python train.py --norm_place="pre" --qk_norm=false --init_std_qkv=0.0261 --init_std_up=0.0261 --seq_len=1024 --dataset="wikipedia_en"
Each number is 50 + 10 x the weight over its row's rms, rounded and kept within 0 to 99. Layers, rows and columns count from 0. The size before them is the row's rms in percent of the matrix's.

# layer 4 attention value, 128x160, rms 0.0895, rows 52-63, columns 0-159
094:71 43 47 32 62 76 50 47 64 60 70 41 50 48 45 49 57 50 51 51 51 50 55 71 50 62 45 52 58 34 47 56 34 50 47 56 60 50 43 47 47 35 37 42 54 52 39 52 38 43 62 51 53 64 57 44 26 48 57 54 50 24 33 52 56 43 43 46 49 50 51 64 47 47 39 55 56 40 36 43 55 46 64 48 81 29 40 53 45 59 38 56 61 45 59 51 51 46 53 50 17 56 53 49 58 50 25 51 57 47 52 57 52 45 45 44 58 43 68 54 41 47 58 51 29 47 46 50 66 51 66 55 67 39 67 40 49 59 52 52 45 60 53 57 41 49 37 54 59 46 48 50 54 57 28 58 61 42 44 44
107:42 53 49 57 58 28 62 39 31 53 37 47 49 56 43 56 56 52 51 56 44 48 48 47 52 46 63 29 55 53 23 36 62 44 54 51 51 53 48 42 51 62 63 55 36 67 58 50 40 61 53 53 51 34 46 57 68 48 36 49 45 68 59 46 48 57 39 53 41 49 50 28 49 42 44 53 51 56 59 63 45 59 41 50 25 67 55 55 40 43 36 64 55 46 46 69 55 51 40 36 64 51 49 49 51 47 82 57 39 50 33 44 49 43 45 51 53 48 26 45 47 40 38 56 47 55 37 51 28 50 54 48 36 59 36 61 59 38 55 49 56 39 63 54 52 83 57 46 38 46 54 47 53 48 63 47 43 58 64 43
092:41 42 54 63 34 26 57 65 42 56 44 51 47 56 45 66 88 39 50 40 55 48 54 32 40 35 54 42 43 61 51 54 52 66 54 57 39 52 49 54 47 62 50 46 47 50 53 47 54 46 50 53 47 56 41 35 44 42 60 57 76 60 56 51 40 47 57 50 36 48 51 43 44 38 63 59 52 45 26 54 52 52 51 51 52 55 48 37 64 46 68 42 46 35 31 54 40 49 57 49 61 38 52 47 51 74 55 47 55 35 57 39 42 49 67 39 44 67 53 54 66 55 51 46 49 47 37 53 48 54 56 59 27 49 33 48 52 70 50 78 35 41 46 62 43 50 55 52 61 47 50 42 47 52 77 50 42 49 46 52
113:41 82 50 48 62 56 55 53 52 46 42 53 49 65 45 22 34 43 50 66 32 50 52 52 59 62 56 51 48 54 53 42 57 41 59 44 58 48 33 30 41 47 44 49 51 50 48 45 47 56 40 59 58 41 58 57 65 42 36 47 43 46 60 57 62 57 36 48 39 48 62 38 41 50 42 50 53 37 29 45 36 39 55 51 19 42 44 64 42 45 55 54 52 65 43 58 50 53 52 47 47 59 48 61 44 31 46 48 51 51 50 47 71 59 53 54 40 43 61 50 29 32 34 70 63 63 56 50 51 56 47 45 31 66 42 51 60 42 56 46 40 43 49 50 40 49 54 51 47 55 47 45 49 49 56 58 79 30 60 67
103:52 36 51 50 37 67 67 41 43 39 78 51 50 58 42 47 50 38 45 33 66 54 36 33 46 60 41 52 43 54 73 52 44 38 51 43 52 53 58 52 47 48 40 57 46 54 52 44 61 30 40 36 44 69 49 72 49 56 45 58 55 55 67 55 51 43 63 53 44 41 20 44 70 55 39 53 62 65 52 40 51 55 43 53 55 47 51 36 59 52 61 29 45 64 54 36 43 51 45 65 38 43 50 65 47 52 41 58 64 51 51 52 57 60 53 50 58 56 48 58 41 49 53 33 68 56 49 57 64 41 46 43 55 54 66 37 42 55 49 32 68 43 50 54 57 23 31 49 57 46 55 46 49 46 47 51 39 35 54 50
107:41 47 48 46 61 30 40 41 37 38 61 47 53 43 45 27 51 55 49 64 52 48 41 60 42 51 44 40 62 46 40 53 50 47 53 53 38 46 36 53 54 55 47 60 62 67 43 61 43 43 61 60 48 52 42 63 74 17 63 45 41 42 69 40 44 53 44 42 50 56 61 54 67 44 45 52 45 50 41 63 64 55 41 49 53 58 55 36 39 61 55 86 55 57 58 47 52 48 37 25 43 49 50 43 55 47 41 62 38 57 46 48 57 48 32 47 44 39 35 51 37 66 39 66 42 59 53 49 38 43 43 35 63 43 41 64 49 60 55 54 37 51 49 48 58 45 50 48 44 54 41 52 56 47 51 49 50 18 42 58
077:72 44 45 31 56 60 56 34 54 47 44 47 51 47 61 61 49 54 58 70 62 60 67 55 53 49 56 50 54 46 47 33 42 54 36 59 60 54 45 52 54 39 44 48 49 45 53 47 34 43 57 69 44 46 52 42 63 80 65 60 56 58 43 40 41 50 26 38 56 62 45 69 42 41 53 29 46 50 63 45 42 55 65 56 52 46 52 36 64 59 48 55 57 37 31 73 47 41 45 30 47 62 50 48 54 53 57 48 68 64 57 55 46 43 55 24 56 50 57 46 47 45 64 43 41 55 65 44 43 56 64 50 59 48 72 35 61 60 55 28 58 43 47 50 54 53 42 51 45 45 45 46 47 48 35 47 45 56 35 40
102:47 60 48 73 50 66 59 51 45 53 59 55 50 46 48 60 56 46 60 46 52 55 34 60 62 56 40 47 65 41 50 49 50 41 53 54 57 50 59 51 46 55 33 53 57 62 60 60 39 57 68 34 51 60 52 44 40 43 57 59 53 40 30 52 35 54 27 63 56 55 52 65 47 68 44 42 55 52 54 46 34 55 52 53 37 41 48 49 54 31 59 68 61 54 44 45 57 58 62 73 43 60 45 40 37 34 35 38 60 39 59 44 44 59 43 21 51 44 61 50 42 36 31 71 39 44 50 50 38 62 53 47 50 49 39 61 59 55 84 50 49 54 41 62 44 70 56 50 64 46 43 49 43 51 37 54 60 43 46 55
103:54 64 47 40 46 53 47 42 39 48 45 45 46 58 57 48 56 35 49 44 49 51 52 33 60 45 45 48 54 65 59 29 53 55 58 41 72 51 43 51 53 51 51 48 52 46 62 48 65 49 41 49 49 62 43 50 73 54 66 49 68 65 67 52 45 45 36 65 24 50 46 37 50 44 61 37 52 63 71 41 45 57 43 49 40 53 57 43 62 38 60 36 57 44 34 64 42 53 53 39 55 55 46 57 37 38 68 62 44 53 40 48 47 47 57 28 44 46 51 57 53 35 54 47 69 52 44 45 42 50 48 40 47 54 64 27 62 33 40 36 49 36 50 63 64 46 45 50 28 46 48 48 66 47 25 48 49 25 58 51
089:36 58 58 75 34 43 47 67 39 55 53 51 45 35 40 48 41 30 45 35 39 47 47 53 48 47 40 59 29 60 71 57 64 50 61 66 29 52 60 66 54 45 55 52 63 54 50 55 68 53 43 26 57 64 45 39 39 29 38 52 49 50 46 68 47 58 71 58 47 54 46 30 44 65 60 66 58 52 53 48 49 49 44 48 54 52 50 47 50 39 70 30 47 47 58 33 31 45 57 64 63 36 54 52 47 46 59 55 44 33 52 55 51 51 48 70 32 53 64 46 49 64 34 49 60 48 46 47 56 65 52 59 33 40 38 57 54 41 42 50 52 57 49 56 50 46 48 51 57 49 48 51 52 49 62 55 44 45 61 61
103:43 46 48 60 56 52 52 55 54 29 44 60 58 43 66 30 45 45 69 68 42 46 59 48 63 49 59 65 38 51 71 51 49 59 49 43 63 50 39 40 49 51 59 49 47 40 45 51 57 73 37 64 43 45 65 41 60 52 54 40 51 55 68 50 61 47 53 67 39 53 32 40 55 33 67 43 52 37 36 53 45 48 71 49 45 56 46 42 50 56 54 24 42 62 25 65 57 53 53 52 62 55 49 61 33 36 37 47 43 49 54 46 40 51 45 58 44 47 53 52 56 45 48 41 54 58 65 45 61 45 44 58 44 65 51 32 46 60 41 45 64 45 46 59 43 23 63 49 31 54 67 49 59 44 66 48 52 50 61 41
088:49 51 49 32 52 46 53 68 51 57 54 54 51 38 37 57 49 52 55 35 42 45 64 50 55 68 52 68 62 50 49 48 51 59 52 48 66 47 50 45 52 52 47 55 45 42 49 49 57 44 51 60 46 52 63 46 61 43 61 53 40 37 58 51 56 51 55 47 38 48 41 24 49 38 66 56 54 53 48 56 51 53 51 56 75 58 47 44 58 44 65 52 47 66 48 29 58 64 43 41 47 58 46 55 38 60 46 39 67 32 32 57 39 40 40 39 54 45 37 53 71 30 53 55 27 38 32 56 64 43 48 33 59 70 37 66 33 29 42 61 36 52 43 63 36 71 54 51 50 49 44 50 45 46 57 47 70 32 53 48
# layer 4 attention output (transposed), 128x160, rms 0.0903, rows 52-63, columns 0-159
111:41 44 39 62 38 53 45 42 53 77 73 52 49 69 35 49 54 55 45 62 30 53 47 36 45 55 48 36 57 46 62 68 41 48 42 59 53 52 56 43 49 60 54 54 50 59 53 46 45 57 49 51 35 47 18 67 56 39 45 56 39 56 48 30 76 45 56 56 54 60 46 46 52 52 51 37 48 53 50 59 37 58 40 60 46 63 36 55 35 56 51 45 62 49 49 69 66 60 39 51 52 48 63 60 44 61 49 62 32 52 49 55 40 54 51 50 75 55 57 45 51 52 50 35 57 67 58 50 48 36 38 46 35 38 54 60 39 27 55 61 36 38 51 57 45 59 30 47 58 47 55 60 42 47 37 46 50 56 62 55
103:50 70 57 47 44 54 43 52 56 47 34 46 66 27 62 40 42 46 46 41 58 41 54 62 59 40 52 67 43 49 59 36 55 54 50 41 39 48 43 58 29 52 54 53 42 32 49 58 53 45 45 49 60 59 73 50 38 59 41 52 61 45 53 62 29 61 41 41 33 47 66 55 42 62 46 48 42 47 43 43 56 37 63 36 66 42 44 45 56 42 70 24 51 43 51 35 38 35 69 60 51 47 37 48 58 54 41 48 51 48 54 54 71 45 42 38 26 51 62 58 57 59 52 70 47 45 48 66 52 61 66 52 56 67 50 43 58 62 48 55 43 64 51 46 51 33 59 55 42 57 51 43 48 48 65 39 50 42 35 52
107:56 42 44 30 64 55 55 53 35 19 32 53 51 40 66 50 47 48 56 51 71 51 48 57 56 52 53 73 47 59 34 45 52 42 56 47 61 53 56 44 53 34 45 45 57 43 48 55 62 37 48 49 63 52 70 32 65 67 55 51 44 54 53 55 43 51 53 54 49 31 46 47 48 45 59 51 48 58 65 28 62 53 54 47 45 52 66 59 72 42 37 65 42 54 55 40 27 34 56 50 62 49 34 38 55 23 63 44 67 56 48 38 52 54 52 65 34 42 40 48 36 49 48 68 30 37 45 48 56 50 49 50 65 50 52 50 64 52 47 26 64 52 50 46 60 53 56 54 43 42 44 46 61 52 52 50 50 52 49 50
119:38 57 58 64 25 49 51 53 29 62 61 40 42 52 34 46 67 37 51 55 34 48 52 37 54 52 58 56 66 41 40 63 51 56 50 54 36 46 40 66 38 69 60 45 31 44 64 46 48 60 52 40 49 54 44 53 25 30 42 58 46 54 45 55 39 56 36 50 31 50 49 49 57 55 45 43 46 47 48 46 49 57 39 48 66 57 40 36 51 50 65 30 66 43 40 54 56 52 61 51 34 28 47 59 60 80 42 57 54 37 49 47 56 40 52 36 48 41 66 61 58 61 62 53 51 49 53 61 43 60 43 53 42 53 62 39 56 46 50 49 31 51 46 58 53 70 45 43 43 53 72 40 54 55 58 55 45 48 56 59
102:60 46 58 52 75 47 57 55 60 27 32 50 44 44 51 63 52 48 53 61 48 55 58 45 57 51 45 48 44 41 45 57 37 35 52 60 65 52 52 45 99 47 49 51 50 59 53 55 36 37 47 58 52 37 44 42 47 51 68 41 56 50 23 55 66 47 49 39 78 51 41 52 57 47 59 55 59 40 52 51 41 54 48 59 41 52 62 59 52 58 24 60 33 60 43 49 49 62 47 36 33 44 50 35 59 38 61 57 51 55 54 59 42 52 61 60 64 43 44 61 49 35 50 50 39 48 42 43 49 50 41 49 49 43 46 55 50 45 43 52 58 49 43 42 48 44 47 50 55 49 35 32 60 43 30 59 59 63 53 69
098:59 57 66 55 30 60 66 40 66 50 40 43 54 50 44 55 44 57 38 38 43 51 52 34 50 52 49 45 36 43 53 54 48 36 33 40 58 45 62 64 44 65 53 51 34 31 46 57 64 44 46 59 52 57 40 33 45 67 45 49 72 53 29 61 63 39 43 52 38 60 54 58 44 68 49 45 47 58 35 45 49 47 48 61 42 40 38 65 56 42 44 30 46 49 56 53 51 40 50 63 41 55 55 61 56 80 41 33 57 57 48 57 42 52 48 41 51 55 60 46 50 58 48 55 42 50 37 39 71 65 50 47 55 40 59 36 44 42 62 55 47 60 58 42 47 54 62 39 44 47 64 40 46 46 45 42 67 76 71 43
095:44 52 27 56 45 56 39 45 59 91 78 48 41 56 30 44 43 46 47 44 33 58 34 41 51 53 37 36 57 54 54 56 45 48 51 51 51 56 51 50 19 63 53 47 42 60 57 45 36 58 51 53 53 50 31 73 48 37 51 51 47 43 52 50 68 56 49 54 57 53 53 39 47 60 35 50 41 46 46 56 40 50 44 50 50 46 43 50 17 47 54 48 51 57 61 53 67 54 45 56 49 47 59 45 42 54 50 61 23 41 45 61 53 37 44 54 70 60 50 49 48 44 46 49 62 56 55 65 62 36 57 53 37 51 51 64 36 44 53 65 40 49 52 48 47 45 37 71 56 68 52 50 37 60 56 50 50 44 42 52
103:55 44 42 40 47 50 41 47 45 97 65 56 59 59 39 42 59 48 43 71 38 44 71 40 42 60 45 56 48 44 43 55 48 52 51 64 54 57 45 36 38 38 72 48 38 42 58 44 43 59 38 46 48 50 31 69 57 39 47 45 50 59 50 53 75 51 46 46 24 53 33 28 50 42 53 54 41 48 34 46 54 53 40 63 65 68 41 60 37 61 48 39 51 39 43 65 52 50 43 60 58 50 44 54 57 59 64 60 49 47 44 49 54 48 64 57 47 53 61 46 54 48 56 39 36 59 64 57 56 33 51 55 37 36 59 31 45 43 55 58 45 47 54 47 53 46 44 43 52 51 65 47 43 58 47 60 54 51 59 55
103:40 51 64 55 47 54 56 56 41 56 47 53 43 34 40 43 56 51 50 48 63 50 34 54 54 56 52 70 53 43 30 60 59 43 50 55 45 60 47 50 58 52 62 46 28 57 55 51 37 49 43 48 65 35 62 61 40 50 39 54 40 31 40 65 41 50 41 36 76 36 43 51 61 57 33 39 35 35 47 47 40 52 52 48 48 45 50 66 59 49 54 37 49 61 63 30 51 46 49 56 43 33 42 40 61 51 50 59 61 37 48 63 51 54 45 49 41 52 42 52 54 46 48 78 55 36 53 64 65 60 55 49 53 61 46 57 45 59 40 49 44 56 49 46 42 43 39 68 59 59 52 22 62 64 71 56 56 57 24 65
111:56 40 72 44 66 40 55 58 41 11 20 54 55 45 68 53 51 56 58 51 72 50 51 61 45 48 57 69 49 52 32 45 51 49 53 48 57 48 51 42 82 40 43 49 53 41 44 54 61 40 44 46 51 46 69 33 62 68 56 49 51 58 52 49 40 47 55 46 44 42 41 55 50 42 65 56 53 53 59 44 62 50 53 49 54 57 61 59 83 43 44 60 40 51 42 44 35 44 49 40 52 50 38 45 59 35 58 43 78 54 50 34 41 64 54 54 38 38 39 51 51 51 54 54 36 42 45 43 45 54 48 47 60 49 45 42 60 56 51 37 61 46 43 45 55 52 63 38 47 34 42 46 62 41 46 50 51 54 53 48
102:54 39 52 37 33 46 56 54 17 53 58 34 41 48 29 38 60 44 43 37 55 50 32 37 53 44 52 51 65 54 39 50 60 55 68 43 38 46 44 71 38 51 47 42 47 55 60 58 42 47 60 52 69 51 52 47 45 40 55 63 37 38 41 53 26 49 40 34 66 48 69 60 60 48 28 56 50 57 57 49 51 63 45 58 50 36 53 49 45 38 49 62 62 49 71 37 50 52 55 49 36 44 57 45 55 63 57 52 55 54 47 43 63 32 51 38 56 44 41 60 34 61 55 49 52 29 49 49 42 64 43 48 67 68 54 50 61 50 57 41 44 59 47 57 58 61 37 61 62 71 52 45 62 54 54 57 49 46 36 47
093:47 55 55 59 37 52 53 44 31 56 55 49 39 59 57 39 55 43 40 66 38 44 43 29 45 45 49 47 68 45 54 60 48 55 42 41 43 39 35 50 46 38 59 49 31 53 48 47 55 64 64 51 53 45 48 63 42 42 37 51 51 53 36 58 64 49 48 68 56 50 52 79 73 54 29 34 49 55 34 52 48 60 57 48 44 45 43 43 39 71 49 37 74 36 56 57 49 49 61 53 43 31 47 60 46 58 34 64 57 52 32 49 55 48 44 42 36 52 55 41 48 54 48 51 71 41 56 55 45 77 31 52 49 62 65 53 51 39 43 44 30 48 60 56 53 47 32 42 58 57 56 57 50 63 41 57 45 63 47 57
# layer 4 attention query, 128x160, rms 0.124, rows 64-73, columns 0-159
144:41 55 48 55 45 37 50 56 54 47 61 46 52 42 41 55 48 57 47 29 31 40 48 52 31 50 35 56 52 41 32 49 53 62 61 42 43 52 52 44 34 71 56 42 51 36 55 56 45 55 57 52 45 53 38 64 43 47 60 54 68 54 55 57 42 53 59 53 54 46 55 34 39 57 67 52 47 74 50 55 61 65 52 52 45 49 47 58 38 42 56 61 49 74 54 61 68 45 41 52 39 40 51 38 53 67 28 24 43 62 41 63 49 56 47 55 39 52 35 52 49 36 52 55 32 42 50 54 69 32 47 44 42 51 47 45 33 57 65 66 47 49 55 55 60 43 55 64 44 72 75 39 52 44 68 43 61 55 56 41
115:45 49 58 62 37 48 44 58 40 60 47 47 52 31 43 50 74 48 63 51 46 47 68 30 44 53 52 52 37 49 52 52 53 58 51 40 42 49 58 48 59 48 69 52 51 39 61 45 52 38 49 50 56 52 58 49 33 49 42 57 76 69 31 47 38 37 65 58 46 61 30 37 51 32 64 44 49 68 43 47 49 52 24 52 50 55 41 49 77 62 59 42 43 50 62 54 52 44 56 68 59 36 47 47 42 41 55 46 37 51 36 50 69 46 40 43 36 34 48 52 62 52 44 46 44 40 25 46 48 49 55 59 40 49 50 46 52 42 42 59 44 57 37 44 65 62 63 44 42 65 51 47 42 52 44 52 41 59 31 69
157:41 65 43 65 45 48 45 55 54 55 72 54 41 59 46 69 32 47 47 33 50 52 38 47 35 61 38 46 55 60 41 36 57 49 51 51 36 43 65 45 33 58 51 59 56 42 48 60 48 57 55 53 51 43 48 49 50 40 54 41 47 58 60 63 53 55 50 66 68 47 44 37 52 66 69 61 51 61 53 54 55 45 59 48 51 50 42 51 29 44 51 65 60 80 57 58 59 49 36 37 42 32 47 53 66 58 42 30 48 50 40 63 29 56 39 76 46 47 45 44 48 40 44 56 42 41 52 49 60 42 40 35 37 52 42 64 34 55 60 58 63 44 45 50 46 42 39 60 58 42 67 53 34 61 65 40 57 53 69 46
142:49 41 49 34 43 51 44 39 60 47 28 49 52 53 56 32 53 50 48 72 47 50 76 48 64 34 65 53 52 53 66 47 41 58 47 35 55 58 36 58 70 43 49 38 45 53 55 33 46 39 45 52 53 54 46 60 47 53 57 50 40 49 47 36 53 49 38 29 35 55 50 63 59 43 22 38 51 37 48 53 39 53 47 51 45 54 50 53 57 66 57 37 34 23 43 47 46 41 59 46 74 72 50 39 43 51 51 64 42 47 64 37 62 49 65 38 55 57 62 56 53 63 58 38 66 61 60 50 40 61 58 59 49 57 52 53 61 43 45 32 41 46 54 48 47 47 48 48 49 56 36 42 55 42 31 57 51 47 28 54
084:35 50 59 47 42 55 37 50 51 56 75 49 50 58 54 53 39 57 54 62 45 49 48 65 47 25 46 29 66 42 40 40 54 56 47 45 42 51 46 63 48 68 35 51 59 49 54 40 38 53 49 61 55 48 39 52 55 38 64 49 27 48 72 55 50 57 56 47 62 43 57 55 39 66 46 65 51 42 44 67 64 46 67 54 50 48 49 46 22 53 46 63 41 42 51 51 55 55 43 30 45 57 49 50 53 70 36 41 48 40 70 46 34 44 65 54 61 47 57 49 51 47 45 24 44 42 63 60 51 48 50 49 46 49 49 51 45 51 60 42 36 36 56 64 41 31 34 55 72 48 40 43 48 43 45 57 66 42 35 43
092:55 61 29 53 55 41 48 55 58 53 42 59 49 52 40 51 54 50 55 52 54 48 59 42 43 29 57 37 58 35 50 58 59 50 46 57 52 37 49 48 60 50 54 32 46 48 37 41 40 56 39 51 39 52 57 64 52 50 64 59 62 41 53 51 49 51 56 52 60 63 52 50 44 38 60 45 48 37 23 49 62 53 39 47 52 61 50 47 52 44 41 51 61 44 47 48 34 55 48 38 44 52 60 52 52 63 40 43 42 34 70 50 38 57 65 45 44 64 58 53 59 45 69 50 37 59 36 68 27 56 69 62 36 50 38 58 40 64 69 54 39 24 66 48 46 52 61 56 57 17 49 62 53 50 73 63 43 44 36 59
093:39 50 45 66 33 52 42 58 43 57 67 58 40 59 52 54 33 49 42 58 36 46 58 52 40 47 53 46 50 32 50 42 54 43 64 51 34 54 45 65 55 66 55 68 58 29 52 40 59 46 47 52 46 57 42 52 41 50 59 62 48 53 61 54 46 59 53 48 47 40 43 43 55 63 56 65 61 43 42 54 46 29 55 46 47 53 48 32 52 42 47 49 47 55 52 49 52 56 30 49 56 61 70 50 57 55 48 46 53 26 80 53 62 59 57 36 69 53 78 56 48 61 63 33 51 48 43 45 58 59 51 45 40 39 53 44 31 47 67 48 61 38 49 65 48 41 59 37 56 18 52 43 46 44 55 58 50 71 43 52
070:52 24 67 41 39 61 54 36 63 40 69 43 48 57 49 37 33 63 48 54 46 49 51 59 65 36 42 41 57 48 59 46 47 57 49 48 63 48 42 63 72 58 41 50 56 60 59 42 60 56 54 34 55 43 47 55 43 62 61 41 38 40 65 36 50 48 48 41 63 41 63 68 52 57 29 54 56 42 63 52 49 51 62 47 62 33 42 40 35 53 38 40 30 43 54 43 44 47 53 39 44 69 52 66 47 54 42 53 44 46 66 37 40 39 63 45 59 58 47 55 41 52 56 39 61 39 62 53 40 58 48 50 75 56 48 41 47 47 50 42 47 44 56 72 35 41 50 33 64 45 43 42 47 47 57 49 62 27 45 49
131:44 49 59 60 32 49 52 61 42 65 43 63 46 40 30 56 63 40 63 49 55 57 50 40 50 49 52 41 55 58 46 39 56 50 50 40 28 58 60 48 64 49 46 59 51 61 62 49 50 30 51 58 45 43 42 49 53 45 36 50 65 64 44 55 39 41 53 52 50 46 32 31 51 38 51 57 52 46 46 65 48 56 29 47 47 62 61 36 57 55 63 57 52 41 65 50 41 53 41 58 72 41 47 48 52 39 70 59 53 37 30 48 75 45 34 48 43 40 53 38 59 59 41 43 52 40 37 41 41 47 64 63 33 36 52 45 54 36 38 55 56 67 39 45 62 62 68 43 42 51 38 58 51 50 38 63 31 62 34 57
135:62 37 55 41 63 54 55 40 54 50 34 61 43 47 51 40 57 51 49 68 64 45 59 42 69 51 58 55 49 53 69 53 43 52 35 57 62 49 30 44 66 26 50 43 47 68 39 44 55 49 46 53 40 42 60 50 57 57 44 39 45 42 36 38 55 48 39 35 40 45 46 66 54 34 40 42 52 34 40 37 43 51 48 51 54 52 46 57 70 58 49 37 53 29 46 48 37 51 66 51 51 60 57 65 43 36 67 69 45 39 43 37 62 42 62 39 55 51 59 47 50 54 57 48 60 62 49 59 41 66 56 67 64 55 62 51 66 39 24 44 49 55 49 56 46 54 57 32 56 39 36 49 56 50 38 55 37 39 47 70
# layer 4 attention key, 128x160, rms 0.124, rows 64-73, columns 0-159
121:58 38 49 56 51 34 58 66 46 50 65 34 51 45 39 55 26 61 52 23 45 50 38 60 38 38 30 49 49 48 39 59 70 55 64 52 30 45 55 40 47 51 57 47 63 45 42 53 52 60 56 52 49 50 38 47 58 46 55 64 68 47 67 72 38 68 63 60 59 52 54 30 41 64 67 66 48 66 48 64 59 65 56 46 59 61 61 45 28 32 51 63 56 61 56 50 52 47 48 43 37 44 54 44 46 53 42 47 51 48 48 47 42 44 46 51 34 53 41 57 42 48 41 55 38 42 47 42 55 41 62 54 46 45 45 33 46 54 65 57 42 43 42 64 56 38 56 55 52 57 47 59 47 37 72 35 52 41 62 43
113:50 45 68 48 44 56 40 53 51 70 48 58 47 64 47 46 71 43 43 63 46 49 58 48 64 53 68 40 71 42 55 51 39 56 37 58 48 63 43 65 78 48 49 38 52 76 46 48 42 46 45 40 38 46 38 52 47 42 52 32 42 41 45 37 36 37 55 51 48 41 36 54 60 50 63 54 64 26 52 57 62 43 54 50 65 58 32 54 49 52 58 48 44 49 66 51 25 56 51 44 64 48 56 54 56 41 53 67 55 36 46 34 62 51 49 47 69 42 59 43 58 60 66 46 42 66 50 59 36 51 53 48 52 42 47 58 53 33 36 39 51 48 59 46 47 54 56 32 51 37 46 53 62 54 47 67 53 38 30 59
123:51 66 50 30 56 35 56 49 63 47 56 54 47 46 55 46 32 57 57 46 44 45 54 52 44 49 51 49 51 41 51 40 60 74 43 39 49 50 40 47 52 73 60 63 71 40 65 49 42 69 59 53 53 42 28 48 49 44 57 56 62 66 74 42 48 50 52 66 45 54 50 43 46 36 62 56 47 55 38 76 54 61 61 48 55 60 41 32 43 53 45 44 56 53 57 58 46 50 50 37 56 29 39 50 73 51 49 46 36 55 47 33 66 28 53 52 38 50 57 52 57 43 49 50 46 45 42 47 48 33 46 50 61 63 34 29 38 41 49 43 42 48 40 59 60 33 60 59 45 49 39 49 48 55 66 38 53 33 53 32
148:57 52 38 66 39 70 50 49 45 57 52 42 52 63 53 63 54 41 48 44 51 49 60 46 47 48 57 49 46 56 45 46 44 33 60 41 46 50 58 68 54 48 53 44 31 35 51 44 55 40 50 62 42 68 60 56 79 45 50 53 44 45 33 61 50 70 44 38 62 52 54 46 49 59 40 41 42 60 56 38 47 50 27 47 40 51 55 66 47 53 45 56 39 40 47 46 43 44 41 44 53 56 49 44 46 56 47 26 72 56 44 66 39 73 51 58 65 54 48 47 36 66 44 42 38 46 55 56 52 60 42 53 38 43 58 63 45 66 63 38 67 57 50 51 48 53 26 57 55 60 50 43 37 43 34 57 40 79 28 52
203:30 54 64 60 59 38 53 58 48 55 62 44 51 44 51 59 52 54 61 54 53 60 37 53 35 56 50 39 60 38 37 54 67 68 49 47 39 51 51 43 35 70 39 58 57 47 62 49 38 41 54 61 61 46 33 54 45 34 62 64 47 61 61 66 35 45 60 69 53 53 33 49 39 61 69 67 40 46 53 72 63 51 42 50 46 65 59 35 30 42 42 69 56 51 49 63 63 54 48 57 42 34 47 53 56 54 56 61 41 42 51 41 43 39 47 51 38 28 37 51 59 33 39 46 43 44 37 47 64 35 57 41 39 49 41 43 40 38 57 54 42 56 38 43 57 57 55 70 40 49 61 52 51 53 55 57 63 43 59 44
089:55 50 36 48 43 38 60 61 56 58 47 43 43 52 43 53 56 59 53 45 55 54 41 67 34 38 56 32 62 45 38 56 49 45 39 74 56 46 53 59 51 52 44 48 56 51 45 40 53 40 58 60 36 41 58 40 47 46 69 68 63 47 50 47 34 54 50 55 52 64 38 54 49 56 66 55 50 52 72 53 60 34 32 44 57 60 60 50 53 43 42 44 35 33 51 68 56 45 45 56 55 49 44 41 50 60 40 52 55 31 72 22 55 30 54 24 63 39 45 54 54 45 60 47 44 62 40 47 44 51 65 65 47 45 49 34 41 51 70 54 57 50 43 55 58 64 56 71 50 37 40 31 40 39 51 42 43 52 40 55
096:45 46 50 48 60 59 60 54 29 50 56 44 57 34 59 39 54 47 52 52 58 56 54 49 53 45 54 43 62 44 56 54 63 55 50 35 45 47 51 50 48 56 46 52 58 67 49 31 54 49 37 52 48 47 47 53 64 45 57 66 82 55 63 60 31 54 56 50 36 65 60 32 46 43 49 59 34 35 53 61 34 43 59 59 59 75 59 27 54 32 32 56 40 50 52 52 43 53 49 37 53 54 46 50 54 60 40 75 54 43 60 39 57 36 49 44 56 52 61 50 60 41 56 45 47 60 48 28 48 57 61 54 44 53 66 37 47 50 53 53 43 24 43 52 53 39 55 33 51 32 37 51 53 47 51 80 47 38 58 54
083:43 40 58 68 48 58 62 48 57 51 47 58 48 41 48 57 50 60 56 36 57 53 49 40 40 64 36 47 52 40 35 57 57 53 66 37 43 47 59 46 39 54 38 47 38 44 47 53 47 48 50 42 59 45 61 51 53 55 54 54 48 59 45 62 54 51 57 55 60 48 25 31 38 54 58 54 54 81 58 61 39 49 40 51 37 53 52 62 50 50 45 62 55 64 54 50 60 49 37 60 30 39 51 56 51 56 47 31 31 40 32 68 31 71 37 65 46 48 38 50 49 36 35 58 41 31 25 41 65 45 46 30 43 54 49 41 35 56 59 59 67 55 39 39 57 52 56 62 51 49 63 63 42 51 56 65 55 59 60 48
113:62 42 74 54 36 59 48 62 53 64 55 55 52 47 38 52 59 49 42 50 63 38 51 57 59 43 49 47 65 51 56 46 49 56 48 51 32 46 59 54 78 46 64 40 63 67 40 48 53 61 35 43 42 43 44 43 60 39 50 48 57 44 52 62 49 54 61 49 58 52 35 51 56 49 62 61 61 29 50 64 55 56 41 42 70 59 43 44 47 48 75 44 45 43 74 39 25 36 39 35 63 44 55 61 52 32 60 66 55 44 46 45 62 35 44 59 53 39 61 46 48 62 43 41 44 55 42 41 45 49 43 56 43 38 61 45 55 53 43 39 48 59 56 49 57 40 37 35 59 30 35 61 55 50 40 57 42 42 30 61
105:55 50 56 59 47 60 41 43 51 54 39 65 55 57 61 52 70 48 50 62 58 47 52 44 66 64 63 57 48 52 64 51 35 30 46 65 59 45 45 59 65 33 43 48 29 66 43 52 58 39 39 48 50 52 68 49 52 56 40 47 37 32 24 36 52 47 44 37 47 45 50 62 48 48 34 34 54 38 60 26 45 36 41 55 46 35 51 56 70 62 50 43 49 45 38 42 47 50 58 63 54 59 58 50 29 38 62 56 68 44 53 57 43 54 53 38 62 48 53 49 47 61 54 58 63 58 51 57 35 73 55 53 60 49 53 72 62 47 54 47 63 55 59 38 49 65 47 40 53 44 50 43 50 57 46 64 43 61 38 72